Each number is 128 + 24 x the weight over its row's rms, rounded and kept within 0 to 255. Layers, rows and columns count from 0. Numbers have three digits each. The size before them is the row's rms in percent of the matrix's.

# layer 6 MLP up, 1024x256, rms 0.153, rows 610-716, columns 64-127
105:139140128114133138153098120172115138145139164147159132150113145126119150107149114147119122094125154131096106111143150085100136145159141055127144118157072133134174131116118137129182121120099163
101:113115128115131129108119113086130147165092109107070090118104133118154132131131148157086097119091124147141135112109118099097138134097086129128122129095114121049167144153060132146114123149113118
102:150139156097107138133105151107104120112127112149156132116108116142142153154148114125141123124093124157129163139089138063165160101114101103191116110118088094100097113111078095130116128120080085
096:129109188171092106153113135162155175144134127161136095120101151123048146208096100116123119116148158126141166139124156124149118139126142153103155110137126126081164097087138133127113153129109142
097:097173091117149116146150151105125126172117086143153138126135147154134081149160132118106152179132068151112135116112134122117157130134123120124076116115104146122143148162153132133100107113180173
122:148118097089154111114156139184131142102154113095139113095186146129124119143096158120090126173122149115129129133121154099112114096160141125102117099111091095157127138124136144132164134159133097
100:143174139130100176113157125109070098146143083109117115169162121124130105072117103138109144156137112118148138112135113127165111143136136150121107122150137134109071099111125156172108125114167166
102:103112156118062103112155147137087148131167068124115139157148159134121153124116167132110142111116116172091116107131140108098123159158169113129101158135167117161157118091095110122111105168121148
109:115121106089126106141132153137119140094155114102122101116106120124079142137086126119098161099166110124174116108102113152102090190095106107094087121112075159097162167135151139124137143138147120
097:157163138146141157134139088116108102147086130120160083135149138098185124117140096092114116147086114122146146196112086084109122160143107112120119161115126109107080110131118122124127040099139081
090:127159157126081086100105141142101102140112112107110136109133088125084154156119129157139132111122145125094137100183110140096118145132111167134114156089144138120161127105124103123151159122127159
100:100141136087164129105158131125141115148105127171175130110128142159158147114112152121115109114107138134138102145114095165103135167136127106128155111126138076139095079114066100098109096136076108
092:168136117111123137115102110104114100088172095078151123160139120107094082117080140163101144098149163126145120131163105063129135080106131068124124140145172144136113110142110173152161146102126149
103:148114126146117127175129094092143121136117142125110135113129113126145078127137139098145119128126147144122195138136119107140096115116108100145130123127089087113165126147129136185084121118085112
091:113111130168121102140145143106112135131110135147133112104185112163111113105147139137106107134132119103121135109106188121123153107065117096136104089149099158096116150218097153123169086151163055
096:156107118165096155142123133163120154136128145127138120154153138134152151101113133150145110107166159135117125120089123121162140113129114099146138117128112162104135140151122104137134142110178121
090:105135115154113108145113163170102163124140147124130117142096141114124075139177122120091108129124160138091171089144105152076158145100167120115153171142133054073106104113128119151138111125135101
101:130123122095170146085148146151155134140117125107149112151122127136099145129083150075114144139141104082119192110143162115136195138184075083150118144127138106171122116095110127116099123115124139
098:153153114112130110107117114117123123123084086132172071149119099126142156100109107127126149104127162191134124105119088095098184093137147099138146148123087099172105131108152164140133117120122149
099:134151124105123112164121138176122096137167127150151146111123142171107123084122149102095107129164111178152165139135131061111138138103075158151122135145148128150125166130112114135143133129102107
101:122118172116098127165176105133139102116135120080127123126146134152168157087088125143126137189125105134129106081155119137101068144054090092111140130163098125111122107105151125157111115152131147
102:165127109108144134095177076109134142141170099131153127135170142162102112164127106119127125141125090133129135098148110112133117111105053147109077141112140114108167103145113143127122127122113079
096:110093145113135105134137099108169125158112126131134113151132098142079169149162092097151125129147073097099132131127195114170151130132157157146114128153115111140135116127139103128126148116119101
105:125108147104131136117137122104131150128148069110116092134158108114122140140063133156104107129153117116153138141143124140143132118120135120125128115122120128160164113096133158171165147137155139
095:148090108112140132134152138150111105126075148166137082143093152207148120123119132201169122134147112113092182146094104120128095111135106127118169129106125125090128111080136115128141118090177098
092:094150126104130138131172123143088123143159141152116112123159105108121110140156113118102156097125145093081112190112107109148092132119156081098130157131097086128134102117133152109146146125108120
101:115156143136113082151166125141088161123143143117143113115138145104157101128076117131156113158132118092158119119112123147154129137165132170120131147124147163162139134120132161123149162095157081
095:149132147043074141106125113094106144148159122126101128131155101134154155114142146137108088095148115124146138145133123135110157119111148124182137126129174113145121103154086121144127116162109106
090:133134140152121114126123161111097111105144118108129117123116099124139113173128137138131136131124143147159134120120114119182115135091121142156174154151106115103153090145119160133149130129122113
102:129113171165188114114161093137139144163191131122156118115123081137087087145122125126150093165133120125118129112105085118124070167161132129110075119140139179113155124077166132161081151108124135
101:084086117131138162159137159114137151151132137110151071147124112103114137131132118114165107151147113119142154132143146145100121112171132122147085121131123116120128141144138135124084138157161159
107:148110112110099102114166118111141143139159123128129098143146103117121149150094145097105105146130075142134120128132137123131115106125099124128117139113137116101148152075113143162149129140126190
106:158136126145093125119104107100142145157149095115167130136108142168107160173137138128140153123153167115133107147104121126116091144106134051113123109111124105083112158129086149130164165122105134
098:079158126149122126088187122158127158152122082101105083158124156153158129131105143155127130133176165114089139128126129157143152166107165129089097152143148135078136095126094157161153126149095120
094:114137139129127123143102136067096123149150136120092107126107153155146138117133125133107091110138085154099115127097196133083122144114150118128143099121135107140180099134132155139105148123191150
097:111140177101139131119091114122161162113174095110129126092105156159136132133153168181117125107115132157139106109120103126117127120174098157111120123106119145141150128117108099124160134133124129
096:106139133089132153118117153103097132149116121138097123098139110117134171115138142112117166103136129106164146117097148143132137141127121122134091100144124141140111129092094109110125126097144113
096:142130140124114145100135124126170142147147093108131116098130122124125088101139096166147112136083106073077132106117091062133131147095117106152150111155094149118153095143125153142136136115105110
091:136098129110110112149126085100164100162093062081121184141149135128148150134095121146126108134167155152102072147120136149127093137117127098102115156115147178157122165123103118084149124128134133
107:138124159125129106088157098152103143118154152112125156112186181138145125131139140125144164099073148152150120143123116108134116102150148142082153141130102135139109133106152095167141112192109141
099:123113135088126145147150122096116109137187119169138076149153067133125142152117150162113136138072154162183130146101142149130107130058159121136087115118102114117106106114151169157089098141159113
102:099142135152136101112130163138071119138149082131135141080121127116130111108132093057136158130127098120124162092131109106096130143139155159149071112141093157121140144173068068084109163066119144
098:128103086111126122108169082161122182125132162108136129129163159127100143125124103111163106183087151131150140121136139113140140090118163173139153156147120122088139113090092115134154093122138146
096:117137187120116140136092140113113191161133176139168124119102103099124153103144098103136090106150154127131094152171151107113131114087109111085133117122112100118137136123124098137163130094164140
101:147110106121111099116132127056114127155152141115112114157136110148106133120149058105144132152119126156104115174099153126083160132127135136114111127118172099104094120130169136114108119129092176
100:134142138132106181117140116132092142166156134153148144114119192138109116129119127153105155183114141162127136149099092098162124109161134092122124136132157143113128143125121126137105143121131153
107:136139094117140142129125071111105133148161111148126126146135121129141146113115152120101137158137169110077154160123138109168174091132141147198112159124115094123125128183142165151136117114097110
105:171139124148121110136126176103115097147174129089172098091102133123142122119139125103169078161134129146120126140148162101139131133118158154165106097118141130132149116135114127116154070122139141
123:104164099110123102132165150138115130093131142144156127180089085125186143099081154127130106171086079118124092091072115134109076093119112159081116101132077081109122093152096121135165075123116142
106:088128102103111152146140169150111113094127106114106124141093109148122115176076125132111128113134145146126127144069091182100091147144099130148133164117132130129131151142106151099144120141156136
097:129099088150133158099171112134128128127149128136129110122112140114136153103049136082168108093196131150128187108146093152139100101087113169099159106119137102159110166122128132150068103096129122
107:121137093127071156156105118148135130130148106134076162120141119099082146155095125107125116116114109101112116126116140055116164167083149144145142136123150131126143119171137135120123148154132140
105:118096116114157107130114065132157119135124136109187082150123157120165136105108121145129091087149140140086154092118110100110115127107105128116169142151139098142154153168172126083152105111134086
101:089131123099078175090097098126087123125141137114143102116130119157091126104090110097111177119116127123117157163175109132093114128118146091117117106110136146154097157153133131137075120101156150
090:202155125138136090125125133135139145085111087106084157122134124158078120157144128132144137131124157107124124146119077172170117123079148117166143152135162146108135095127151127149140117124129130
110:119136116053129079133140171142110132144135110143162134119134129085143114131148183140114136120145070172159115136146143107155118129098116142121121135134165088117125147110120141132139116113106130
100:140091180134153164109128127083099119102143146143104123165121089099096117108091190144128110152167081201106117130146155115117130137109114111159110156136143148129111139124165143186101110130096125
100:144198115135156160143134131185087115158163134133122117100138115089123148101136135110127080144073136122126162099167094132110158110158142133107132098084106170128132076138124122131087150146113118
092:132123116096125155144100084145119124110119160156140087098144144104125131097144113136162184155179097134081078126105167120160103170140116138145073159135105134169160159113125110141161155148105135
101:124109142095106123123086096117110168141124121101145102096170124131105146126128112147138149109137106123101148146140097185141153165160138082150141126152121119080121154120149149128079146114176092
093:172151134173088096110163139109092044164049137102141123104138103122105151134128145123135108116097149175137147130092147112161121119130104107127154122127102105120128144106136140118160148110085150
104:138121123143164173144142121091100120153126140098165120114149106131126129184136126131147099117079116142159135145182141106139139150065105202131138127127122147112203128120100109064136095136108119
091:145154147133114158101159172151120139135106149163113145119059161123097124110162116129159119113129140128100124124157179099147130116115092147125133109117129122142142145137085163161145123140125144
090:140051097108126130137146045160135136121154115137087090154144130130149133123100076140123105129143124134109118181126144130164110121128117117121148110118100129116153148133174135171110149153149116
107:141126091144124122112148168125110169091096164129096093132182129092103132128121112117107138145173119131102158130136115067100175127074124080124101140096117126137138099158170126080110142151135095
106:103148066141102113127075148121096134173105123099128149170134130133132161098166137153085153158126128197135142145118080147086142144085103157144129103161108123161113128144127110177109111105118138
106:127135140108122115176098131123138101133155105161162099137134146118136075155098145169084146128141118104132107126097121134104139176157155081109110113142144116103118176113142142089104148121157141
101:106145129113094139129101147129143122098132157131148090157087140164134168126163138092137149102160130123114155086102108131075150144131134119148169081168155130135143110156126132094131121117122159
105:110130136116168148137102124086153122116105108141142071078171111169098113091081169094107119094128100128110152149137088140109128141120110147144149114135179135147108096121117142137120180138136136
102:090135141106140132134076118164191103173143169162108063113129135157124146112084145152133148124139135125139128137104120158115117122110133088134118144138124128107113121116092160183113124160131144
105:113141077119176123147114159132100119169123107131107095117145154112132109109118158163127130136116105126123076119105127146132102129131093156196109121121119114176130184114123116127123126137165109
096:134128102133163132145115140125126138135152133147156112123109142092094103145130105124152128106164176137141153137113103044138130159126161178128125150120124143125136084163093121132086167065109127
096:141086105118140142126098116090132135128115159142115093150102150156100154149111195133117130154120109112143096134126145152130129142109134120129131105115150126114126174096100148078150185151085126
095:155155121103134156120165127112132132104138104094150115103134132127167152167143122079105125090128148115105127173104184140141133104095176167160083124098144142153138089117107116145103115132147127
103:121126144125137106106137119137151116094121120113129089129143141136095132098103126099098112136105092145162144096125114149154162119204080092133129101125169099088187150123152090149083136111057162
101:116125117124120136134135152144093132141159157125171126137159096138060152131128089131107122092097099105176111127114111113171136156176103145113110113126102096161127128098166089140134164131130158
091:105123137088116157116167148110145113124090168198146132153115113131154136102118105148131097122115148126114182165140148164156111172154107132142209119138160137136139157106135124122099140118145125
091:118144135150096159105111120130122112124138113096086123105095152143121170113135136145121161128149171111139150119121070128109150135142076146150118101111149129127145102138130149131108150143111117
107:119096102101101145146129149116112135159075118145115101147101132151098132133146115125139130117103113104133095136151123119121141127160148076145150141082172156103113113096126166129080179138095163
104:097109063140081108138086083157174098140154129111116125151083137121155126129117138160118164131143134176137106099145108089109111187133106136125123133112144120091126125154164137130138132134155150
096:102120155134159135111109117127155134114122108082112105093146165155139116143152108126107099103108158180123091099120117111151102071134165113110156120137131157140149142118113109141119126089169136
103:127123114132160185154076155128118168132137121124105136130109122118096152133132102161109117140131175127109133125116097112140213152158104138150115110133114108116134132115154123109149115127133154
097:114076179097119191117075102174123145171130148134156112119142128121167160106162148154111145162133076152188124139111149058121141113152151120105169178144154140141130156164135119102153132129092102
086:105123116151109117184135106162111134104149163093127136163142137121106097115143121131117120114150136123129133181110101099125098117094079112109129123122099086131127136162117097106133117093119117
106:110124098129132091146144128091124140140110136115114166110144124141126121114132127105093125165081088143143141083170126129096140079102130120145112135139117158138188100135133147138132112168148139
099:123126116090122094138130159148144142135107114151113127103131097084092110104184091128132133078109153100139118119135106078117114106136121132103121105145136130109142132163113141122120112146123168
116:111132075150124124141172146153120100131088117110133134129138165148139104151155151053101151126124094141096138129146100133153126111153149143071104153097134142128150149125141120117110117137123163
101:117111118138106132152169147104144080135141126129165149098089127123150142162080147142117145139139122146140139138121126112148154127143122143074156129077112121123125151057106156131079128122067111
097:105128111115169137112090100102115172130150146153130168106078111144171122098137128166106083096116117135165098103151144132114134133133126140173157085131086158118158121147120146151136153146133120
104:125106130166114121163106158117127129144127113123119123155123134126123143126169120135136129128145100120144129124116196172119167145122114108075105123144157117136127104113153130123121144094130132
101:143095130154111131129117164159128114093129137128153072131103131132119049138145109149132129103170107120117124114109146135170126088152132079160117113092115164153103126102106112120101106087141144
096:136122126146116121127118126119070143165139137130133091087120096145146149134114079157126083087116198124179139107156109143097149148133139127111135089100115140114139099081122132150140123130135132
092:156131157092141115144102116123109095155111081123109138089115112106127121117121171140159132086107100097092114113122092117120132126122142154105109126115171121112165110154129103096117133169168131
093:100108090128135099161156161134110173124136147155080143113171114142073086132102152118151113090131144109147126109146111080141115114149129096118142168132101123138110105126100136155123117114062182
100:143148104106156129110133096114163077139127127114120117137184116103148135151119140121134155134161130154170124127139111115142197162138107107127133142105132178118072172108138119114137129143144143
100:113106145142162159123125153110104133163131113118172140120130121114163094126130117135126109121098147180094115125168078121108148129137113168126101117144146114141071141081139107125130112101079116
101:107129129107132116138152149118110144166150142104145144099125151137117122124123191123096167100142114086103150140106126161077125124115148144172105143127096117166117111155120140121110139129158154
099:144095082140161132135144120114111111114134117087139142135175126153188122170116111166135129142113120117080094130127103156129135152116145111164092081128089111131142149140170190119113113141103136
097:058094112165143133113123062123122166127132166114113123103068142135119139120137160111161152124121123157143125129135106135113083131101143146151180122130104168143138112166107135141130123102106094
094:133096122129177163120119135080178158138097113150123071124173117113133145157164092108152169117158124088131144143143163102126103110104062119131139105115129140112161122106125092135098127170130099
092:135122128118108066144149117109144122126170133151108152194133151119106098121119082145082122134159126098099121110124144115127124122112170107138112090131158150113065109147115144099132129089126144
104:141117152076084123126093146147176121127108164133131159074135081111131134119122109129136118078137111142149165148145147086127136115143133128136111146151099151132122099137105140129146149107132102
104:113100118129132123130142129098140109120155132127121158110174140159154135122191124094159135133123134146117126101099095126121180133120158146183115143138134137133103132111119113089144117134143124
097:134109151081100090130147167144115144111126145099127136144138147147123095079127117138123117176117129138132150144148167142120133119148104107125112125111137155117121130114111168131135110115116135
094:081133146139157113153114182147155103135142147118149162138120138127108136143208126125113120103150150119153106128090073106118161173120093115139120144157116114130119112139119097099139121091164094
103:150130076108138135107075117137108094088114106155109109133128096105147163077137146056146138081155142152068110119156142147092117150150113131167146129114156150133127138147138130147143135114097133
103:099106099160152119113138104128099140144143148179104154141172117165134114128109162127151119117110143118116113175149106085145092123150116142123182126170102143104116100153112145117154143104148177
# layer 6 MLP down (transposed), 1024x256, rms 0.135, rows 610-716, columns 64-127
107:166144142120158100109118129168130120135140119169100137109152107152126169123119136107110162138120158131104144149118123139126150150095138073145076112137131109127132131139118104140095126106119124
096:129115137171133130133120131150117125186097115118134121131148159063141129142184148154103097109118162090089167096127142141115142103117101163163105085113132146097151129172133126134138118163124127
098:159160125121154138107140108170125129118111108134112148140146130112131119125115131144148140093094147129179091132116143140122161155142169172090131135131124092129105150070105138108115150123101133
098:110124092111185150113172151082113114139117171111160160126192121146187139088159135129127126129125086177099105117126096106151117115163111124175097147129141127178089135166118129135124130147184142
099:138123129162129164117108124140174189158143153120139121121134154134147124158132143132139066115084170145134104147115131162112133108123111135131137158183145116122121092094092150104110134115106145
112:158073138116127158121145149118178161165151113088168075124130113131125147141125137117100095160079134145113131155145136124069130126116170094118168113124112103110129142159153145181143134152141128
099:102162109148145094136136098084145130141111150115123156126145160119101151131148096146113150186104169105086116127134170113147121161089129115126163159126132136106087124140116104136128127114121076
108:141131115067103131130162082134137135120154114134135153146146137118129141104059118144111171141202101134127114084160131177102141126181164126136119124170163113140112178121112128144159185149147128
096:104074109146141109127140154120091109146166160123158142128120119131120129146137118156119114135125125120145123128116112124122106186170139110137111102108126117107114122106136156136117121124127119
092:072119087134159128156106147127150113154131090121144132140127080129109123181150120173098148090130152123122099185155115148098113130125126079157115094154118127108135149153104118116118098117140193
096:128069142144094126154103136133130122141102162107092088143136153158112119182151169119139090102130147156148148114128128150106161088128119096137123103137163112161111114156138133103101143134142124
100:125149086121164100106128169130174135073125077131104145105149116167087107163107107133102103115177116114163126134135126109118143113128078118158159124137122161134156161153108107112116134176160104
099:128159130131099117134137099132155178136128130117133114153114121161123101109116105099147134174109087118133104131127114122143121128141174140115093147090157117099102137126132136088095141103128117
103:136112102174117114125129165108110094117124141140120108106143124125142158124144103109114157124137116138143162103142144140143174117152113068174079111115116119154117110169148148144130123154140117
097:170075107111159154121139153094144142136119114123121131102134125125126144132144131061147140159124156121137094128106108157154098171151175150107169114145158104140133131093138103129116147120084161
106:149193149143122135106121152098158163080103180116099131135120088114184157120148137142131176122121142189127133076143159130140120132135127116159146098132108142118139121129109156179106117091144140
085:122139147116130139082104123133160110116132146108114105156095094120130125124127117137119168101143160141149115112110112139146132130159101144160087085130103129102140115093131127106150163121133153
096:110180109100135131117136156113126173114136130095114135160110145108116107103134125113108142106155092118139157149121125178127156160096125122126127141135131131183122142147163101147170098099095145
093:116112082123154087164163124134129102122140102143102154110126119115143102150142161165131090152098116103096111119131128114107138120115138131172125138114117138119123175121141116145095150100139143
101:146102144125112101100105111136151097126128160110133113129110129149102099177117152153131102114165112122138147099103111117113175117121090138075122122142117118060087147160185104115127090097146164
108:097105152109116099124120150127103165123143125104127148123127177134146131109113125141130149116133115137158085158153139121116105151115127129151140136172110156101104140133107119110131174126142130
100:120142133094135130140127109084118123142125120151065156092106145122162177150120129147128119112112116149128117116084143118172139113077124082148135149137111142139138167131111133106097098136126143
103:134067101113143136146143111131145115084148100122149127139125177125130089117132174071121123094135144141163122107106080159125133105137134129126133090160137114121157078183135123153154117118119139
104:160089136171140110125098129164112137125150118091166129099149100147135109144155158114096200160092116146127132151128124080109155155128098137111122156127119129141133093125136110138130133144113097
101:133197168131092139145131119144097093159100121137144159112139136090105138173125114141133108107120123145120131148176067159135125085128086063142101125148122119115148167073125136147121156118144116
086:131171119139099163131129128132124124121192129122106123117111123100150132089140132121119112116155078104138167123122179184138114121159108084131097067137145141137129140088111163097106129116163113
104:099095173163183151129111144154132129086124116127172122164137157149151153124144089172127136143158133165145125118148138130105135164130112167100113149113123126093135118145099167103132122132111132
101:107137144120158135091099111152146119123122072092125170146140103120157161151139145119122110082123102123159093109120096133095106093120124147130115139114094118087132142147157132135145190119122106
097:117114124135161202136136128105107163124174156123114116136188127143148149115147079068119138146139175086103170097106121151108096130168163128155112103152163102127150145144138062120155089083099168
102:138152157111172126105102146124134152146146142137097115118181150109065134126151130111115081071127171104082173110148171133122105092137155127151144139111151138153149141182139132141104137160144148
101:113181120141142099137137130116064116130183153167130125147123147088121093101120074141128147104171164137143181151087107118080119141134105172158105179119146138111123155144158118133149118126119154
115:094125116139164111107114106115142143122141118115131124143158124150164131113159134082160158143086084163143119123167087126130092136135141093146180092109135093155123131141127126139126127090144157
106:139125092147099116133107122154101127136162105119151133144116146160116120146125124117153134149151096114104158069111113144168102091152137097143152099115119095112114149131128157152149153142145079
097:095131134094078127146127178126121097068149134123127101144116136073116152129093145097151141134137129076125134084133108151117120102089128131105135148164133126111163104108121127109148094134169134
090:157131145137120153093151115121127121125134115150128128124143088135075108105107094117122160144138152112114137157149115134097110105143161125161143122143144115143137128129116135125134114107167107
094:133144115130174121129163136101140105139146126174149165138119112104197113110195154183113129146167061114116124116102131125130162105080155121167173194152155119140141134113073130117139120110145149
097:111157101113121143110097167102119139141118156115132119113115094146144152110130135127085118087091123133113167173114148120123174151137141166093112124128136139129153136171131141161141107125137090
090:146147155180121116119122111141157141136151123137100099150121105065123128110152082150140074124160126120123147148109148110141093137116149129133154078095111150106147103125098138141134144171148131
084:139154072118102126109119126156144119115168167150143107119107099164118145126185119101114180105093085107147163141164127155149128110106094150163152129135152126112126116125165166154104130092104113
112:139109156108136144109168082143119159176135088127107154095123153095110176102130144112170117134121122153106091142140122079131107115162141127131125138156108127135137086145095126126138113142111103
101:111114097151110157143169148161095118105144147134138105132151104148113178135089139106126115136137148109124144143096103117144144129132135099127109129122102087143120089107150164196113110061133129
100:118078105125145167121131084152110160118149127124110134111150114136117124169107121084127169100144108094127124112163102122111135152161097154121127136150129145116097107154117114154127139142105146
106:104140106143149074149091145122067129141113156114118119135112138109128161130091144134176135131166130138100126113107158126168097148125125074070155127133131117139113166105129123127121149139125104
095:138149086164152149122130148117118133168119171102119140133131156131134109122147171079144109136151093147147145123128154099135105118118152131151103138133133130131132128123124159114188142115152113
100:103169134144060094106116106151160115134128146142113140145174141106118072141146109132118192120133124132113160178141115115064106115112091115126101142133082137114129073150135099090082130157161097
091:165055139119144119147169090122119123158111110165179108131149133116151109120129102125107161140104096120141164104141139134150119114105147102145153089108139145135105137154105158100112145126116158
098:135101171153104130150123146116112135143111165154099130178171122140129118112118130151117096131103136138080153184081134107148111115124140144171120094093156131138124184176107117129106150155114127
102:157148130112141106082142149140108135105138109163115159162141127109126151151158163128137124166129088104113089100094113099178147134140097094172107097123072157116144160097144108116124143134158118
117:107144101114131120153094174111105080125077161159139133154126112146091129108104139163110112141119122142141077117109128144142109114175156181106141104092134110114120098099132109151178115101148119
103:155148128128124138124133140126098123106125124126134142106099125118138138175148155116178121138152134136112140139104114134107117141152138133131104117106140090107135138149136175154126126115111138
104:111104152083115135157101140155117148134157168142135122137135146124122135123087158151155138111145146109133131114183175119120148111118140106073129134113109130069153147122087150151156088114143100
103:131134131115123123111086119143132151121125121160121171147114162123134158144119130102122110163125160130110082118141136101107177139143153113104114091134137101143116105136108141164161093122122124
099:138168080147173137102132110140167151172137157153122127131097136126113168111138164146151104140136112151141135139159110119114150121136132119090098123101139138102121148125117140162144138117097117
101:128100117083110138096100109117124128109138111094144121149156090123093116087132106110096114104129159105089110138124146143102128093132119083143119124156100109136157087106153051116086093105095097
100:103152123117119123151138075147139142182140150136151130137159143131193136116089077130113111118118118153137087105129141146124111100158119123075150127079149127118119139142166101142148118141152127
103:135062114115100123115181146164173161157106118126093144133098105105080141127162155086128107129077079104102112104148138120125117141124148111126117136144120143087133155153145117106169106164160136
110:096031147110072109131156130116127136160125152118146134153145081141131148126102101117148113156130081138091128133104133134171129118110145121172118137093129176135112150077120140156126140154114181
110:143097189145071124145132154113133157130117118158125133105145165164075123126151170094088133105109119116094157090091161180118134145115104078127124142119103140102143112156180139152200132110100126
094:133147140111119095176079137063137127086117150082118115122142143124147123109152131084113098145106115117112155120118132107081143143109124154152132130122127142121111071145119152075125145155132146
094:151113132130146127141146126119152094136152146155112149101118119127122150151110092161090091101134094135140111129171089116052096117107114136142110136083102158139111125118145106127097155131129107
087:082127124103146157111119131127152181113131086124112119139127114155103106100117115109128140140115105099131095138164118049147160162105121154145158141125148129100129126123107110081107124145153082
102:161139127124144125111136142092126136148093120129121145115135159106118128143062158167170107119124125151109159139119092141132128151094116100121141111124116127134146112110089126120139130163127134
087:120137125141105108148142102159131087085143152119133154120134128125130105134145089149111144137163140145162141176080143146107157114145137128140129092082148131127122091137158111107138136128137114
092:124080160114112105087123073102126125120156130165132133138116161119072175094106128122125130135122163143149114128129135144142119113117085146111152123147097139129119118150135100136075119173157128
101:117148110156101072121138102130182098145121120091130111136100112125129137089130118103120141083145118121115112149209168130139083119147106139135137117121101160120160130093124101160134117152140146
098:167197063110144139142096177120130136110120148090117120118146139110193090142134076105122162092124113172133134113139125143120125115132107121086144134144117116109115169122139085135176128120162125
104:116116184138112134117147123123169127096138128079094124127091153094114142131121136116142093139098134087079157133133136099082141149110126132131129126150126168157172119109133150093151080118124120
102:108189112167178125127137165072115123117152166094113101101103188103121157107093141130150180120119147088112137124084095157095143133169104124136134111160112141135156122120141109110122098120120198
107:096161134132110097148096116089126101112109125163132133133121114177127121102142127117096110122122129146111115096128121096098136137130122108158164126087107113115043161147128137105145132119148119
102:131109130150143157074116112160137139160127184124155105153152179148102156115091105142154160167148102172122109106111145136147095134085113135143123134127131123119150118127098122169147133119127128
097:091138130113138127192117150113122079180093119160145177111166165117170102112101135138146117128126114106134142147122111174150130115086102130153132109113115097126116150154149138101131146174083093
099:097084064153096137107163138170138093153103116163110138154100141122117177140183120131139123134178107134138134140113109152120153145151149172112129113116130066103153140147145147150102132120155120
089:115095117090134073111122135118125116171125097161099156079114104115121172200119148168114124106139127132131122139124133090139124149127145161162110158143090137135140150113127151143146140144119150
097:131109143134093098117167135131127114099169102125097129140106123136159162170136091089137098123123107126120143133096188107148121103162120109178161113113177099156152125157130130084105127084140085
111:118162146195170117143132127111136135113114112155100121121147151127116121129089130086115124125118158146117171125142119138156139108136097157128083163149124076127166119120106136141102147124139115
097:137153103148135168124109137098138161144129132086127089084151153129157152135128150126140127100161147126096142109128123105114134130150164105154142101080115080093098110113127116128154121131099109
095:167169136109137114132105141164114184120117144126098104072120137183127149158111124129088119131119121107130145128119131067166138108141101117107143079164110113117083112110102178118128113141194138
100:101136130139139127110103119108136116106126111123154110147145124138159109176101085138139116131120139153165138120114116058068086061107134124126110152118182099189133121107133111115157120138158117
093:153155143147135155106144096163133141121168155112170184119091142114137180137128157100148113130137126130129134163115124142149135162131138174124122158128120115114115089118164152133108135123140135
103:149134059146144142115115123155150103146134136096130160123088095077109156148085108143079118121135150130147133097110129143142113162213139156152123105109108115145152143115145108135139162144163143
099:103103118170113122086142132151168181108127135094085090156119154140145149131050151108162096124143104130136060108108164125164198107126128141112166146085112104134104147181121143105109126120153126
108:146133145165129129120112161116140111134142123128104179072126092095107139108136134101150156106128087124096153146116103136144090126150105163088123137125115102156113117144130065114113102177153145
103:149123120120129105182098139177116121097131123125159104152152146091083151107152116137098112134128145130069126126130112141185172168097137173161157156134143128144178105169118138133145125106103107
090:148081139092153090114102125105165142137169100118134115139127102132110100088120099136189142134100146185100164101120117116148159134159157111151148180130128127129167102103140138127088083134144093
105:160177090098125140123091126133098114103112123101112169074143129092121129119134138173131152127112117133144153092175112153165093131112108143083177152127137148115120160153117089119112110131098121
095:142163114127122140104154144114086095141120141136099111165137171100168123172147134142114145118138146124150135116143144115169069088187112115166133095125134143135114109167136123137141124130120132
105:154147100142097119125149104123127134153135191137117164142126145133105094110147173119121129154118089137175122129182127175115100147152175114107167146106160111113159145100133119102082117135144122
093:107120135131119149088126075105097122111136117091146127115134099110147149151149135129140137139135112133150106141114123116128087129165166153128152115120151122139117155163107116144158152127108132
105:125146108126124126101133121089153114115110111123134160117120136154115151130145108125128146105147135155128148137189133154143152119119107100136148126155135100102121108133151116131144123112133126
107:120176097146116085127103145120184094128103144091153174132113124128171182136156098150066121085110113093146120101153152130119172123143113109123143115164118121147115132107130111107106153141116109
102:145181135088162149096118102120088140117127153104094116166130063132126160147158086085142155144154133135144128096114080122161124151104139122141108151123103104112110145083121097070117097117080139
091:077138138153129129139151136164116127136125119134137134154108132092134134128195129110090122119144159095105160142110147119132183098107139156158180117141152116123145155119149120160148083128119110
090:120109122142124115126142109114143164103126169116126113161106157147117141130122075071141146161122153110151150143140158148137143187129137100137128114140142102100131130098102140140150091108099124
090:099102131141182118108088126122142144089131114169149115150107123111173164085156136164153104122138130131141135146148119147125115091140148119123144132150125119149117109113129134147101146119107147
098:140109154102101112107144133133091112107191109106131113088167120133094157121132123119145104143129114182087167089121089113169163168111136111100146111078147153090167133113119169117124117123102162
097:089057104134135142163129146136126121142145088142112093101127154116146123165113123171152107129177114133159130145156068152123115103117137161190098141122176126136132110107121128147162131145151147
096:125114110146115153149124157129194141113066155169131128128144096149139112151162109152099112137128129180099115117130129082150106120134113111124160119135128157113124123117109157177132162081151119
096:100133151134114117149111145124116136180113093110099101105125129099097163116122098127138134149144130127153148127142119157172110136130130143120124129150095115116162103120093095107148081131138130
106:091122100152137172121142095124113086134136102166132138108146092133158158093096099102164141145135140141133094186117065159105157119171089179106092119127112168147134118175147127156132140142116161
094:138084121148112124098107126129114125089134118122141146155124128056125158142126127178145135129132121137093172146127111132079140139154144120102182127121139169113100088094152112175124131145111124
090:132131159114133131131130142124133133103095106152111115118177122149122114130106101118110118139125135158128123127119117092113128136146107144139154150148153105044107104157141159107054150140148116
108:126146127171114116109112110147145079120123154108153158094132120126156170113136101087153123145139161109114144105120120126109143175146127122172133077134141103124126074114151120110157155142111096
104:096155166146102114123144177163127110101146101097093126146099118087133126109143125121143142142162126153134175135098120135148137138134127138132159109139168143134119157165115147131149134113138147
106:159154114133112121109151093153103135136135169084137081122111102148122115133124139136146130105142122162128112119096121120145156120142148128134059157144157095146127115146083143119127137141105110
094:125117129121150090123137099087113128136142108121108118167131147155103130132142129103074148120183121137148105141112146122118122122187121149127115116094153124152146150064135132125094162145165154
099:120080143147128094129145134083127094133126113132134129146166125099112146157159104116110150126145069125151097135132120109145114091129134151155120140106113160169126148195156143118109115149101138
107:114175182105100130166118131125158136126130057119135100090117176112081132156112133127109111104120100118116123093139102151117161162109127146127083149093102124126165154095141059126141093145095072